Part of a small language model's weights.
Size: 20 layers, 4 heads of 128, vocabulary 736, 21.9M parameters.
Each number is 200 + 20 x the weight over its row's rms, rounded and kept within 0 to 999. Layers, rows and columns count from 0. The size before them is the row's rms in percent of the matrix's.

# layer 5 MLP gate, 704x256, rms 0.511, rows 664-682, columns 0-127
097,196,217,222,197,208,229,231,223,197,219,227,229,195,187,204,192,187,203,170,202,195,173,224,232,237,196,191,199,174,208,215,194,194,213,170,178,195,163,202,179,185,195,224,175,221,189,199,196,235,209,203,164,203,232,223,254,224,180,223,153,194,190,188,168,159,209,213,216,185,179,216,219,186,176,212,206,202,171,206,219,208,211,222,180,210,199,188,223,185,183,199,210,173,208,162,189,216,205,212,172,177,214,189,200,219,175,216,174,203,171,189,211,180,193,202,175,243,211,196,207,217,213,195,228,185,188,185,186
093,193,187,178,209,186,214,231,200,224,191,215,200,199,180,214,236,203,202,242,208,175,208,232,201,209,173,203,192,209,175,179,179,244,245,199,218,178,157,185,218,210,209,227,185,193,185,161,220,223,188,222,187,193,210,191,199,226,203,196,141,188,207,209,234,200,170,179,206,233,217,247,212,206,164,223,213,197,192,186,213,207,196,151,224,208,212,235,157,210,226,213,212,201,222,178,208,236,232,218,186,211,190,180,157,163,152,213,190,187,203,189,194,164,173,241,186,191,206,219,194,189,173,180,195,198,188,202,174
096,196,210,203,221,188,185,215,216,199,207,178,169,196,194,184,186,191,218,224,202,231,218,218,215,227,192,206,177,183,193,216,169,207,205,166,220,201,163,188,266,226,187,157,225,158,197,156,239,216,230,189,194,181,199,237,219,191,213,183,192,169,224,208,203,193,232,229,212,200,217,198,198,218,189,169,216,218,218,219,228,172,216,198,208,171,187,215,199,230,220,183,217,216,203,190,166,222,182,199,172,211,165,197,185,190,215,199,202,201,171,197,175,172,220,213,208,149,193,151,190,193,208,186,207,215,211,236,211
097,187,210,224,210,174,214,191,213,215,195,173,228,163,202,217,200,228,205,161,214,192,172,228,225,202,170,199,192,194,243,205,196,199,221,177,214,209,210,232,186,175,192,198,171,213,191,185,185,176,192,247,173,185,225,231,202,222,162,209,205,189,184,191,213,184,191,202,212,169,177,170,156,205,208,238,174,214,233,204,215,233,209,223,228,192,236,195,199,220,211,197,186,196,230,200,169,190,208,197,214,218,206,195,193,209,205,185,217,189,189,229,180,182,207,195,219,203,173,146,171,163,216,194,209,198,198,192,203
109,196,194,192,247,186,193,198,202,209,220,222,195,205,183,199,175,203,195,199,179,224,185,221,190,211,243,201,220,208,185,181,225,214,230,225,181,148,171,188,173,170,190,193,167,166,201,197,211,203,172,213,223,202,208,241,215,221,194,176,175,210,216,214,216,219,207,225,192,186,180,220,208,221,204,243,196,215,175,157,184,197,203,209,180,208,216,173,227,199,136,190,230,226,200,203,203,154,198,192,182,203,217,171,206,194,258,197,195,216,247,182,186,189,140,181,213,222,158,200,204,208,177,199,195,203,185,235,202
106,238,205,205,209,184,193,225,203,158,187,186,187,220,184,194,206,180,200,199,190,174,164,248,198,245,211,208,223,192,209,211,202,182,175,229,194,208,188,173,206,221,214,216,174,223,217,229,206,208,216,198,197,236,203,189,207,228,204,198,205,217,219,182,204,204,207,176,154,160,197,210,213,207,218,175,171,209,194,213,185,246,176,214,204,214,186,179,231,203,198,213,203,184,196,162,205,211,185,209,217,172,236,178,223,180,235,226,208,185,177,189,208,200,206,184,207,237,210,197,195,217,175,221,224,230,157,230,195
101,262,227,205,215,194,197,168,203,200,219,229,180,194,249,191,184,221,208,229,183,210,232,207,229,208,168,163,155,191,221,133,227,219,210,188,203,202,203,236,215,180,194,200,190,161,214,210,186,200,204,192,219,250,183,169,188,223,204,184,214,182,217,221,193,196,199,232,171,212,169,213,201,193,205,222,206,198,218,211,198,186,211,184,213,168,164,194,195,175,184,185,165,231,204,175,243,202,187,180,199,202,177,210,191,224,229,223,183,210,222,200,182,187,150,188,220,218,205,227,209,165,207,161,199,195,209,192,174
094,219,177,224,199,203,202,188,201,178,187,194,154,195,199,207,210,204,228,192,197,193,174,157,169,163,181,203,209,230,228,225,232,180,184,191,201,217,188,243,200,201,198,213,212,185,201,200,214,211,178,219,217,241,188,169,229,181,168,203,191,197,171,227,202,204,203,258,199,221,204,214,194,206,219,200,234,174,225,171,178,211,185,164,228,219,199,189,176,206,209,228,217,230,198,172,206,226,215,183,201,218,250,198,193,203,230,177,183,211,238,203,233,194,190,179,212,231,190,223,198,178,173,209,207,210,229,188,189
102,204,167,214,178,210,210,237,214,190,215,200,191,209,202,185,223,202,193,228,173,191,201,215,218,221,196,167,217,219,189,199,233,172,190,198,212,171,223,190,168,190,193,143,232,190,221,199,188,234,191,175,197,205,222,226,190,201,199,184,193,210,204,201,178,222,174,191,183,183,177,151,210,191,195,178,183,200,158,197,176,198,209,187,220,186,215,189,207,182,228,226,241,214,212,168,180,169,200,191,216,208,195,202,221,200,167,212,211,186,206,213,212,214,243,218,210,207,200,200,192,204,203,228,212,220,214,206,178
102,199,215,258,200,218,169,177,214,180,196,205,194,199,230,207,193,182,194,197,204,208,201,190,199,185,200,184,222,228,172,166,192,218,229,192,172,168,245,227,201,215,239,224,188,172,174,203,182,198,196,221,203,193,200,234,205,205,199,197,232,184,217,214,225,200,175,207,219,194,220,231,177,188,204,204,159,215,180,215,206,215,160,188,200,194,168,158,233,202,209,166,214,185,222,175,196,169,194,196,187,166,192,221,216,174,251,160,197,205,206,184,211,207,218,187,229,238,178,214,225,181,222,203,183,221,214,189,199
104,201,210,205,208,214,184,209,185,193,233,216,167,195,188,240,232,240,203,222,218,173,219,192,209,213,220,211,193,185,198,195,209,212,230,173,177,177,165,225,204,205,173,207,172,188,203,204,231,199,187,226,206,225,250,215,220,184,187,215,175,191,224,220,205,207,248,195,188,170,232,206,178,223,199,171,206,179,163,179,214,194,238,205,198,228,195,248,190,161,182,184,200,165,204,200,220,209,208,224,207,170,191,216,178,198,191,225,179,201,218,202,202,192,160,182,229,195,212,177,215,210,172,182,215,177,189,223,197
097,175,196,194,214,193,216,186,204,189,207,175,207,203,184,192,227,198,204,213,199,191,174,203,196,250,196,201,222,188,228,188,206,202,172,237,193,190,223,199,218,205,205,196,179,220,195,220,234,227,181,180,218,195,209,212,234,172,177,225,211,225,215,220,206,219,214,217,179,199,203,230,204,220,215,187,180,239,188,184,201,195,215,189,172,255,224,214,178,186,193,174,220,200,203,205,267,227,160,187,222,225,202,199,218,196,223,205,187,196,212,192,193,245,215,213,232,195,210,208,151,217,230,177,217,187,185,202,233
097,211,197,218,166,220,188,149,233,187,219,213,170,179,185,192,188,214,186,187,185,163,192,181,242,188,262,152,204,227,187,182,210,197,209,214,212,207,204,216,181,193,233,204,201,185,205,172,182,210,208,209,209,195,202,191,198,241,199,227,173,179,183,213,202,176,231,181,196,157,197,163,173,207,171,200,188,195,197,177,195,166,211,215,237,208,211,189,242,171,176,195,185,186,197,183,183,187,200,201,176,167,176,172,192,203,172,198,217,207,184,204,223,206,193,202,203,220,159,175,195,210,176,219,195,183,213,213,226
107,189,189,211,226,177,193,193,175,203,182,176,203,208,227,249,221,215,212,216,179,229,205,187,203,207,203,208,168,217,199,156,185,206,210,211,217,199,220,232,209,217,243,181,203,196,189,197,190,195,200,208,231,169,208,182,186,197,228,193,200,193,185,193,193,189,212,226,204,216,195,185,185,193,198,209,204,239,198,213,188,202,185,210,190,169,184,209,223,203,235,155,203,204,184,173,235,200,182,198,222,228,220,188,218,195,171,184,205,195,226,194,198,218,189,179,149,213,187,197,200,197,198,183,236,200,205,178,208
104,201,183,207,238,187,209,189,193,170,219,168,234,184,171,226,208,238,234,182,171,221,196,216,205,188,233,200,188,173,182,215,195,190,195,171,208,236,184,198,204,235,180,223,179,163,201,189,201,174,184,201,211,187,214,194,202,195,207,172,179,195,227,226,204,170,199,205,219,208,214,195,212,207,183,227,185,178,200,218,210,199,162,222,212,249,233,229,229,199,201,190,183,152,188,165,191,147,224,181,192,213,197,213,207,225,211,198,206,181,189,201,207,202,168,200,185,203,198,200,218,240,214,188,211,204,182,187,202
099,225,181,239,209,224,225,159,201,221,213,218,195,213,193,206,196,207,212,204,221,222,153,187,233,190,214,203,223,206,207,166,178,216,214,182,187,262,199,168,195,203,201,187,225,194,230,201,232,179,212,150,195,192,203,177,195,213,187,252,205,227,188,183,231,210,207,232,166,218,199,215,208,222,157,200,234,206,208,198,183,177,190,191,206,215,208,201,208,169,179,183,238,205,208,204,193,198,191,219,151,222,190,208,224,208,166,184,176,236,227,231,203,217,210,207,208,235,164,219,192,217,198,196,198,211,210,207,182
094,227,221,223,195,209,191,175,218,165,228,222,227,189,181,180,203,218,178,213,208,178,241,228,216,177,208,170,226,176,173,198,171,192,190,184,184,216,204,201,187,193,212,228,191,168,189,192,200,231,210,178,215,212,153,157,163,186,251,199,198,204,174,193,209,209,206,165,171,207,194,203,171,186,180,223,184,209,192,182,195,182,212,174,190,199,184,192,197,215,173,191,238,216,260,196,183,232,209,153,228,197,184,192,256,198,188,205,202,205,209,189,178,207,212,209,209,221,219,198,200,177,197,195,197,176,179,204,173
100,205,226,232,204,238,188,178,196,248,178,194,195,202,195,184,222,213,184,209,190,183,203,211,209,186,208,211,228,219,193,214,214,217,242,177,214,174,205,222,177,189,174,174,229,204,215,208,219,188,210,249,199,196,180,180,213,195,196,194,195,199,187,218,206,183,215,200,209,190,223,197,206,217,182,211,194,212,194,210,196,183,166,199,194,201,189,178,209,216,240,200,167,164,227,253,191,185,241,196,186,201,194,195,175,212,186,192,178,225,211,196,216,221,231,183,179,200,196,190,218,209,192,216,168,188,196,225,236
100,209,197,190,192,201,219,247,213,210,215,209,223,202,180,222,178,187,193,225,178,209,173,221,195,215,202,177,212,180,214,191,194,171,204,197,239,210,175,224,222,195,148,169,211,202,175,201,187,173,257,198,204,205,185,205,176,195,204,193,210,195,186,195,187,178,238,210,214,187,247,183,204,252,176,175,203,210,186,193,196,183,213,196,187,190,263,196,204,206,191,214,176,183,223,230,204,199,206,168,209,207,212,184,217,202,210,175,181,191,207,209,198,182,202,188,229,210,165,226,196,203,160,187,210,192,201,172,196
# layer 5 MLP up, 704x256, rms 0.536, rows 664-681, columns 0-127
105,224,198,198,237,173,229,198,235,169,197,220,218,228,215,235,202,203,202,204,190,207,212,181,162,218,213,208,183,173,179,174,175,173,201,173,205,166,209,199,172,218,208,198,233,211,212,204,181,201,205,221,168,176,183,215,219,190,203,193,195,231,191,190,209,167,216,190,180,203,208,186,182,243,208,208,202,197,194,160,219,188,196,214,203,183,198,192,197,186,198,182,155,206,216,206,184,170,172,211,167,196,209,200,195,249,223,202,222,239,216,202,180,199,198,236,216,214,209,181,188,177,205,213,215,174,209,205,171
095,197,192,211,189,200,173,226,220,194,216,183,191,203,164,194,217,209,185,203,214,185,200,215,210,188,180,193,227,153,187,184,193,224,197,169,189,211,184,161,238,230,204,206,219,181,198,207,216,170,209,148,180,184,191,246,214,166,191,166,233,231,197,203,158,201,183,163,196,186,171,181,191,215,172,166,189,210,206,179,195,166,194,186,199,181,226,176,191,226,181,175,206,216,215,207,203,228,211,223,192,185,200,183,192,182,227,193,216,184,209,216,205,181,184,197,217,185,209,188,202,192,237,152,207,198,246,216,179
096,198,196,203,203,210,213,199,197,198,165,227,231,219,192,202,228,177,193,186,205,195,202,198,160,213,206,211,187,179,193,199,212,211,190,214,185,217,209,182,189,214,187,201,209,202,163,237,189,190,186,166,216,233,200,197,180,191,226,199,233,208,191,217,178,243,197,199,215,183,161,209,211,170,198,172,233,197,186,163,194,169,176,213,221,211,275,204,199,199,193,199,167,190,192,195,232,220,184,170,218,202,215,211,232,208,221,209,196,203,185,209,176,217,175,222,183,230,197,239,194,206,194,224,186,199,223,233,217
102,227,199,195,237,206,222,175,215,241,197,210,207,167,196,211,174,180,191,172,186,211,180,208,232,196,210,186,207,221,204,229,163,203,184,183,205,199,199,194,198,175,167,193,201,218,186,197,198,166,202,252,183,169,209,220,236,197,202,166,197,196,201,196,200,209,204,195,233,216,222,198,190,258,218,210,173,209,228,191,198,186,188,211,205,201,168,198,210,233,215,196,180,222,197,211,192,204,197,223,203,193,204,214,198,212,196,192,233,181,160,179,192,179,209,199,183,199,212,179,208,196,238,185,209,170,219,224,193
112,204,169,213,206,188,165,204,161,216,195,187,222,174,189,214,224,202,223,226,187,165,202,220,186,218,200,203,212,200,181,214,183,192,229,207,197,204,215,212,207,210,179,163,224,198,212,156,214,191,201,217,174,171,156,235,187,199,131,171,197,181,216,184,181,198,179,178,188,191,207,199,225,197,205,201,218,203,214,202,193,192,207,240,189,224,164,190,203,213,196,218,213,190,229,161,199,209,201,146,195,185,203,180,207,213,200,179,198,236,193,167,190,206,201,209,191,187,218,217,198,217,197,218,207,219,201,215,187
098,208,190,196,201,148,235,176,157,194,206,218,201,210,238,173,170,195,220,166,200,219,199,157,196,191,204,212,209,216,248,207,197,237,218,210,246,171,202,228,192,156,193,226,222,178,196,210,207,204,198,188,217,197,186,171,191,210,193,190,223,147,197,192,171,201,197,226,225,183,213,175,201,184,174,233,246,164,191,187,199,197,199,176,173,215,188,212,187,194,197,227,169,174,188,230,205,204,187,184,184,198,208,231,164,149,161,215,185,202,181,179,188,212,207,207,188,186,194,210,215,226,185,183,204,208,219,196,205
097,186,232,200,201,189,204,222,200,187,232,214,229,203,192,193,213,214,221,213,176,210,183,181,198,194,215,202,207,203,205,207,178,226,211,201,169,203,193,182,198,238,186,195,200,196,207,183,185,233,239,185,201,204,219,225,200,195,169,226,212,215,188,197,174,154,206,211,220,188,200,189,199,244,220,264,212,201,188,209,200,194,204,229,177,191,201,190,194,235,174,199,212,187,198,208,204,204,165,181,180,220,210,199,222,197,244,175,203,239,203,202,197,205,167,225,192,213,217,195,203,205,225,219,212,206,162,195,211
094,185,172,211,174,194,189,181,203,201,190,184,221,180,212,204,210,216,169,213,185,162,221,234,245,213,218,185,201,210,208,193,195,230,173,197,198,159,250,193,176,179,222,175,207,218,229,195,166,202,229,169,206,198,217,199,176,212,180,234,212,232,187,226,188,202,224,185,219,229,194,162,229,190,191,168,212,225,204,225,202,177,170,213,193,186,213,242,233,177,194,217,178,190,161,224,222,205,209,204,208,200,187,212,222,216,171,232,215,211,195,203,180,228,194,221,198,216,191,189,239,218,199,180,194,206,228,217,184
099,198,200,211,184,217,203,166,205,211,213,192,198,224,215,213,181,181,227,161,176,191,181,197,176,182,206,185,206,189,199,205,211,208,221,206,185,225,187,196,206,189,229,181,177,206,185,220,197,219,229,187,186,197,210,207,199,195,172,196,200,182,214,227,188,223,167,193,169,168,205,179,235,193,194,207,221,245,175,217,228,212,187,179,178,192,202,236,197,223,219,192,194,196,217,182,201,208,193,193,184,203,159,208,165,211,224,230,173,204,197,190,193,207,184,204,185,256,206,206,195,225,181,191,214,245,236,194,229
104,206,233,206,192,170,199,203,207,164,209,204,221,173,220,203,182,163,240,185,214,187,156,202,228,195,191,194,209,227,185,227,200,193,210,180,216,226,154,236,210,197,220,209,227,209,221,185,205,204,180,224,197,179,176,193,183,191,183,168,223,215,199,206,206,187,176,186,195,205,175,204,160,194,235,171,211,194,209,165,205,233,181,202,228,201,188,211,203,221,206,202,179,206,243,216,213,175,178,227,194,218,208,164,156,251,191,196,198,200,200,188,196,213,248,167,195,233,208,203,168,213,181,229,201,194,193,174,192
105,211,203,194,160,198,195,209,206,203,194,200,191,206,153,222,233,168,200,219,235,210,216,236,204,179,186,203,227,211,201,189,195,197,215,211,191,171,241,208,156,239,224,234,180,197,193,213,210,190,199,190,198,196,204,216,181,236,208,201,191,201,202,224,196,201,202,225,205,243,188,198,211,237,203,209,174,199,195,216,199,182,183,220,214,189,170,212,186,204,204,189,210,231,247,207,224,219,177,211,184,182,203,174,210,202,214,167,195,161,171,195,215,217,219,204,208,213,198,188,189,199,193,178,217,184,178,177,197
099,208,203,199,219,231,173,222,226,224,192,218,193,209,206,215,153,207,187,199,204,203,216,162,216,177,192,210,202,191,184,185,183,199,215,183,221,220,176,194,197,176,186,203,200,178,222,191,200,185,181,216,196,139,191,201,218,211,187,216,211,194,193,126,180,222,206,226,229,217,194,189,236,194,160,203,229,205,205,206,207,188,170,216,204,192,210,226,230,206,174,227,190,201,178,234,142,202,200,186,192,201,166,192,194,170,136,209,221,202,196,186,206,183,195,172,201,195,204,207,198,187,203,229,154,207,179,202,180
104,202,197,164,141,170,202,242,257,218,225,185,187,192,181,213,179,176,200,154,209,223,193,227,202,194,201,165,224,171,209,220,176,198,196,198,187,212,209,154,197,213,192,222,227,228,186,149,188,216,206,196,221,219,183,196,194,226,211,219,173,229,209,198,195,179,218,200,186,220,195,239,205,201,180,209,180,210,213,211,201,190,189,189,186,199,186,171,220,165,178,226,201,196,218,229,212,179,248,210,206,218,204,179,219,191,190,217,178,210,207,210,198,196,163,183,201,173,183,210,212,182,220,224,196,195,214,220,168
103,191,249,218,190,203,190,215,236,191,202,201,182,225,204,224,232,202,200,203,197,223,187,198,189,197,197,245,246,244,184,178,195,234,235,172,189,196,175,230,171,199,211,212,194,152,211,222,200,198,226,174,208,170,210,182,189,214,198,267,194,195,217,186,216,187,214,245,206,178,174,206,210,256,167,245,205,171,187,210,188,177,176,177,201,234,202,211,222,221,202,194,220,180,191,187,225,211,174,229,174,199,177,197,213,175,204,201,192,207,180,210,198,191,184,139,230,191,207,200,191,234,215,208,234,185,240,197,211
101,164,207,247,191,213,197,221,199,181,198,192,178,205,206,199,211,215,222,193,208,175,203,208,202,247,177,197,192,191,212,181,203,168,181,196,236,179,183,153,182,182,162,232,163,197,240,202,232,177,214,171,202,190,196,165,185,203,193,216,175,182,168,199,223,184,175,207,222,188,196,227,187,211,227,192,212,173,230,193,203,147,183,196,177,203,182,220,200,226,171,166,213,195,201,169,202,202,244,235,206,210,177,215,218,165,183,212,226,214,239,203,227,192,203,182,188,185,197,211,208,174,189,187,230,190,222,249,204
093,217,182,207,203,237,195,211,192,209,198,174,204,196,205,216,215,184,226,184,186,188,202,187,195,220,164,174,170,200,227,234,185,194,182,229,236,194,187,182,176,179,175,221,190,189,209,171,227,192,174,197,203,177,248,211,202,195,221,253,222,219,208,222,193,216,182,221,200,220,198,179,190,156,202,185,215,189,174,206,194,202,201,191,202,225,229,196,204,198,200,175,187,194,170,192,218,203,209,193,198,193,214,167,200,224,200,174,193,187,159,169,213,175,209,178,221,197,202,190,228,181,198,215,217,189,211,261,228
097,196,198,169,226,218,200,195,202,185,228,164,229,203,213,225,172,184,208,197,200,201,238,227,173,205,159,214,197,205,190,238,192,183,193,196,165,228,158,174,198,191,214,186,190,227,225,216,177,179,269,190,217,194,185,189,217,174,204,173,234,189,239,221,235,203,213,232,180,226,177,167,201,218,199,223,182,202,229,163,221,227,169,213,185,174,197,178,240,174,234,218,200,203,173,205,179,170,212,191,216,194,194,213,236,199,209,193,197,190,149,175,197,191,189,218,227,237,217,193,180,199,213,202,251,200,220,207,207
105,192,206,213,198,197,203,196,171,223,187,208,182,197,244,226,208,194,198,192,222,202,206,205,181,211,177,176,181,186,197,181,190,188,230,190,182,186,177,200,195,212,162,190,202,227,205,185,215,203,209,214,194,219,202,182,185,212,174,222,180,172,219,193,162,174,189,214,190,190,191,234,210,156,192,166,218,208,207,199,191,243,202,187,175,201,211,176,198,208,198,220,226,204,237,172,210,221,205,228,180,188,188,220,225,197,170,191,175,163,214,188,212,208,163,217,211,216,178,234,166,206,188,199,191,186,218,183,196
# layer 5 MLP down (transposed), 704x256, rms 0.395, rows 664-681, columns 0-127
089,171,181,192,200,201,208,194,191,192,221,173,201,214,183,203,207,211,222,200,227,225,215,200,235,167,161,210,205,207,204,196,210,189,221,185,202,196,200,193,244,216,199,231,194,203,209,204,180,189,212,216,229,208,166,194,200,196,225,184,166,201,167,195,201,207,230,197,251,187,191,217,188,182,200,233,189,234,192,203,180,223,185,185,154,201,220,163,185,178,189,209,194,234,211,199,188,208,184,175,206,213,208,197,193,180,188,213,195,224,238,170,203,203,209,186,231,190,222,186,192,202,224,173,203,249,219,196,262
103,176,190,196,161,203,226,208,186,198,209,191,201,210,158,221,195,213,185,213,170,192,230,226,218,209,208,154,188,181,190,178,182,220,209,205,206,196,188,195,200,245,186,200,209,181,228,189,207,217,184,167,187,186,184,175,182,203,216,183,177,197,190,196,162,195,209,200,180,194,157,242,179,222,181,186,224,215,203,207,176,238,188,191,205,208,195,180,215,180,227,230,176,187,178,168,214,222,185,212,214,174,185,170,203,211,216,215,182,233,204,198,220,204,216,181,197,194,227,208,194,167,166,186,218,220,207,227,202
097,217,182,197,197,201,210,182,214,208,182,155,231,206,216,238,205,190,212,230,212,210,213,253,196,205,194,194,222,207,200,180,178,188,234,217,215,195,187,230,219,191,219,200,208,179,228,184,188,162,194,231,205,194,235,206,177,220,232,218,182,216,220,237,182,181,223,223,219,203,204,215,225,203,185,222,227,201,223,204,185,191,192,169,171,182,218,213,241,196,204,191,202,201,196,232,204,210,178,187,201,236,184,200,231,186,215,162,181,209,175,194,217,208,210,202,199,222,253,201,211,158,207,218,198,200,167,200,235
091,185,165,235,200,234,191,172,206,179,214,198,217,178,197,210,200,221,221,163,226,184,220,178,218,174,166,193,244,218,242,194,208,193,184,204,174,189,219,189,211,213,207,203,219,197,160,168,237,179,194,172,198,222,196,187,186,225,217,205,194,196,191,195,178,169,229,210,226,185,179,182,236,254,175,174,153,216,182,200,211,213,191,179,186,182,207,213,214,199,192,197,176,184,200,216,177,182,215,197,242,185,228,216,194,198,205,186,188,212,203,183,178,183,192,213,206,197,249,177,213,213,221,237,214,191,200,205,180
101,194,207,197,193,215,182,195,194,210,194,159,209,204,203,204,178,184,238,197,188,217,192,166,215,186,218,173,202,198,223,206,182,192,192,205,158,170,173,184,218,223,237,227,200,190,225,194,255,204,215,187,174,238,240,202,197,168,219,212,196,219,207,164,187,197,213,220,201,185,198,196,212,186,194,244,209,171,202,194,172,225,191,216,169,171,184,207,231,204,200,214,220,173,165,179,211,224,202,196,222,199,164,179,185,199,219,232,217,200,202,225,202,175,235,228,191,187,173,246,190,185,202,218,179,190,177,193,178
094,224,190,221,227,199,205,194,191,205,157,196,202,193,212,206,175,185,206,226,175,173,216,223,175,217,168,174,201,189,202,197,188,190,192,184,185,196,163,160,192,180,186,182,197,204,208,195,222,189,209,207,199,209,202,217,214,234,196,180,159,184,230,226,191,230,213,198,171,210,188,169,224,204,193,214,200,208,196,216,194,204,201,222,174,213,202,200,190,188,217,230,191,213,203,218,187,224,167,176,188,187,253,206,225,177,220,215,170,172,186,203,193,203,157,202,252,201,238,198,169,210,161,181,184,194,204,183,243
105,138,212,208,191,204,213,208,175,183,220,233,220,199,203,218,200,200,180,231,209,165,156,181,218,210,221,231,190,172,236,204,209,204,200,209,200,212,166,208,187,179,154,212,222,168,234,202,201,233,200,206,185,229,225,242,167,183,212,180,203,200,183,172,225,192,201,210,212,189,214,191,179,224,163,195,201,223,189,235,205,200,185,188,189,226,189,237,177,231,235,207,180,220,202,198,192,183,195,173,234,180,219,214,200,174,223,189,200,191,156,215,223,170,204,189,169,200,228,224,201,214,201,200,204,221,174,228,181
101,201,192,178,182,205,220,183,246,204,190,260,196,179,211,199,197,223,220,187,206,178,215,167,187,203,226,182,221,222,186,219,164,182,195,181,212,201,206,213,229,190,212,232,188,180,185,200,209,209,212,216,202,213,185,182,216,197,202,192,214,183,191,205,202,168,169,208,201,196,217,204,188,216,210,160,232,201,177,178,233,209,229,171,218,189,244,225,172,220,185,175,215,218,185,243,193,203,224,189,202,229,200,189,216,246,209,182,201,201,207,177,200,199,196,203,202,187,213,220,188,201,186,206,252,163,234,170,228
099,215,186,192,184,216,233,160,172,175,193,193,198,212,165,199,188,201,201,197,206,221,177,214,215,220,237,196,177,205,193,191,186,182,203,232,188,146,181,216,226,204,198,258,195,199,200,212,183,201,184,212,181,219,218,206,219,169,194,194,223,199,171,234,185,185,224,208,208,214,199,180,206,166,192,195,211,219,232,198,210,186,176,204,199,236,189,198,217,163,196,208,200,198,221,206,217,196,192,187,224,188,186,214,161,223,188,182,195,230,173,176,196,216,208,187,170,161,221,170,196,188,223,186,188,217,171,172,211
099,215,250,206,224,208,224,230,190,191,180,180,217,179,202,191,206,187,207,201,180,203,213,203,248,223,196,172,187,184,219,223,201,225,193,188,218,206,203,209,201,225,204,211,195,201,225,192,177,200,178,201,210,148,197,239,204,157,199,203,209,223,173,210,190,192,182,187,208,209,222,198,208,184,188,225,207,218,215,229,195,223,189,186,201,184,212,195,187,187,199,171,199,178,231,209,214,227,203,196,198,206,175,218,194,216,189,194,203,212,215,191,212,215,203,235,178,198,214,182,183,222,214,259,209,179,210,187,208
107,217,194,176,199,208,186,174,219,203,185,198,177,219,178,187,216,191,186,225,219,196,184,212,216,198,201,198,205,201,212,191,177,247,235,188,194,215,213,198,180,219,178,202,176,163,191,158,192,213,187,182,164,220,194,211,220,209,217,212,183,178,213,203,217,230,219,232,219,199,207,205,179,200,215,158,209,211,216,203,172,180,218,197,228,193,172,177,178,193,201,159,185,178,195,196,200,184,173,211,205,191,201,163,214,188,188,221,157,182,238,270,202,147,168,208,181,221,162,183,191,200,175,184,195,233,201,200,199
094,197,222,200,204,252,216,206,205,213,226,202,191,206,194,201,180,214,196,231,202,186,198,230,210,188,202,174,181,187,192,222,208,205,194,213,197,206,187,184,169,219,211,188,198,190,195,197,194,217,213,171,185,178,199,172,201,209,182,204,220,243,191,192,199,218,202,198,206,201,215,219,238,196,209,209,212,184,180,193,179,189,198,182,202,185,192,224,227,177,236,214,199,205,178,225,221,260,201,199,213,253,199,209,145,191,168,187,205,232,193,207,197,157,182,207,181,190,135,213,191,186,227,165,222,187,202,192,185
107,233,212,185,195,202,194,229,195,259,200,208,196,217,212,182,196,251,155,202,192,216,188,216,220,214,197,210,190,187,209,224,248,169,202,166,191,207,231,199,186,207,214,209,173,208,199,192,161,232,235,182,218,171,205,203,221,169,199,183,214,181,183,168,168,217,203,225,181,195,211,192,186,164,195,187,181,199,185,213,188,195,177,224,185,197,179,168,197,191,200,206,175,200,226,245,227,157,198,171,211,193,224,204,199,170,189,219,196,172,216,211,178,187,193,178,206,200,194,205,220,226,185,219,204,199,222,193,194
102,191,208,221,203,208,226,242,204,141,190,222,171,200,227,187,191,199,182,179,185,187,216,236,204,214,192,182,175,209,266,200,184,181,200,191,202,152,178,187,205,190,188,210,197,183,225,227,203,193,198,197,209,173,189,195,229,189,219,209,202,215,243,192,236,197,226,251,180,190,238,164,222,201,207,202,180,173,172,217,193,151,171,207,205,198,210,185,201,181,236,209,201,194,229,166,182,179,216,204,193,179,169,189,166,204,206,196,227,196,211,176,199,189,231,184,203,223,165,218,201,148,199,196,189,168,176,200,209
095,193,189,184,201,254,184,210,244,197,174,231,192,182,236,202,204,190,182,191,187,196,233,197,184,196,164,188,211,203,186,184,180,149,189,241,194,215,216,222,194,183,207,210,227,198,160,192,195,207,205,215,221,196,194,207,147,210,205,218,183,202,208,163,237,229,196,230,172,205,210,209,219,219,193,180,220,199,193,194,189,187,211,191,209,169,170,191,195,201,225,157,179,191,182,230,223,193,199,197,225,216,182,207,179,201,198,233,203,196,166,180,227,227,196,186,206,177,212,201,167,212,197,213,185,263,190,189,228
100,236,196,183,226,203,221,171,192,222,192,185,227,174,255,224,229,152,214,172,233,193,179,210,172,187,214,230,194,200,236,213,205,211,201,245,172,215,152,206,237,203,193,208,205,192,169,206,189,212,228,197,173,193,217,190,199,142,254,217,210,229,194,196,212,218,183,197,178,215,213,178,167,189,198,186,197,165,180,195,222,206,184,201,174,184,205,193,175,171,185,188,231,180,195,208,229,215,238,210,195,203,223,209,189,201,213,221,205,215,217,218,208,173,214,204,222,170,164,211,192,181,193,185,188,159,178,204,204
097,190,227,214,194,200,202,170,235,214,197,198,207,170,215,196,207,173,206,172,197,215,225,187,165,199,202,174,192,187,203,196,206,176,203,173,176,213,196,215,212,204,173,214,198,206,212,154,231,219,255,175,245,204,170,227,206,246,220,180,192,201,182,198,193,190,214,218,187,179,223,222,194,206,170,198,236,176,203,187,210,183,169,195,220,198,204,193,180,184,165,165,187,179,217,159,209,196,188,202,206,193,165,200,217,238,192,246,192,198,214,207,196,227,226,213,235,207,192,232,205,224,161,203,196,176,224,227,201
102,202,230,266,222,184,221,194,185,221,209,190,211,219,196,177,161,214,263,208,204,215,200,181,206,204,206,176,199,147,186,225,240,178,193,206,223,169,203,208,169,176,206,172,173,180,216,211,198,166,279,196,186,179,193,196,197,198,187,171,217,160,184,202,204,223,201,193,178,203,222,182,198,196,209,208,203,172,216,211,167,194,164,220,218,180,181,182,189,214,195,179,204,189,241,205,208,199,162,166,179,187,218,210,224,242,153,209,191,195,212,192,204,180,225,160,194,169,180,193,214,189,201,198,215,189,197,177,213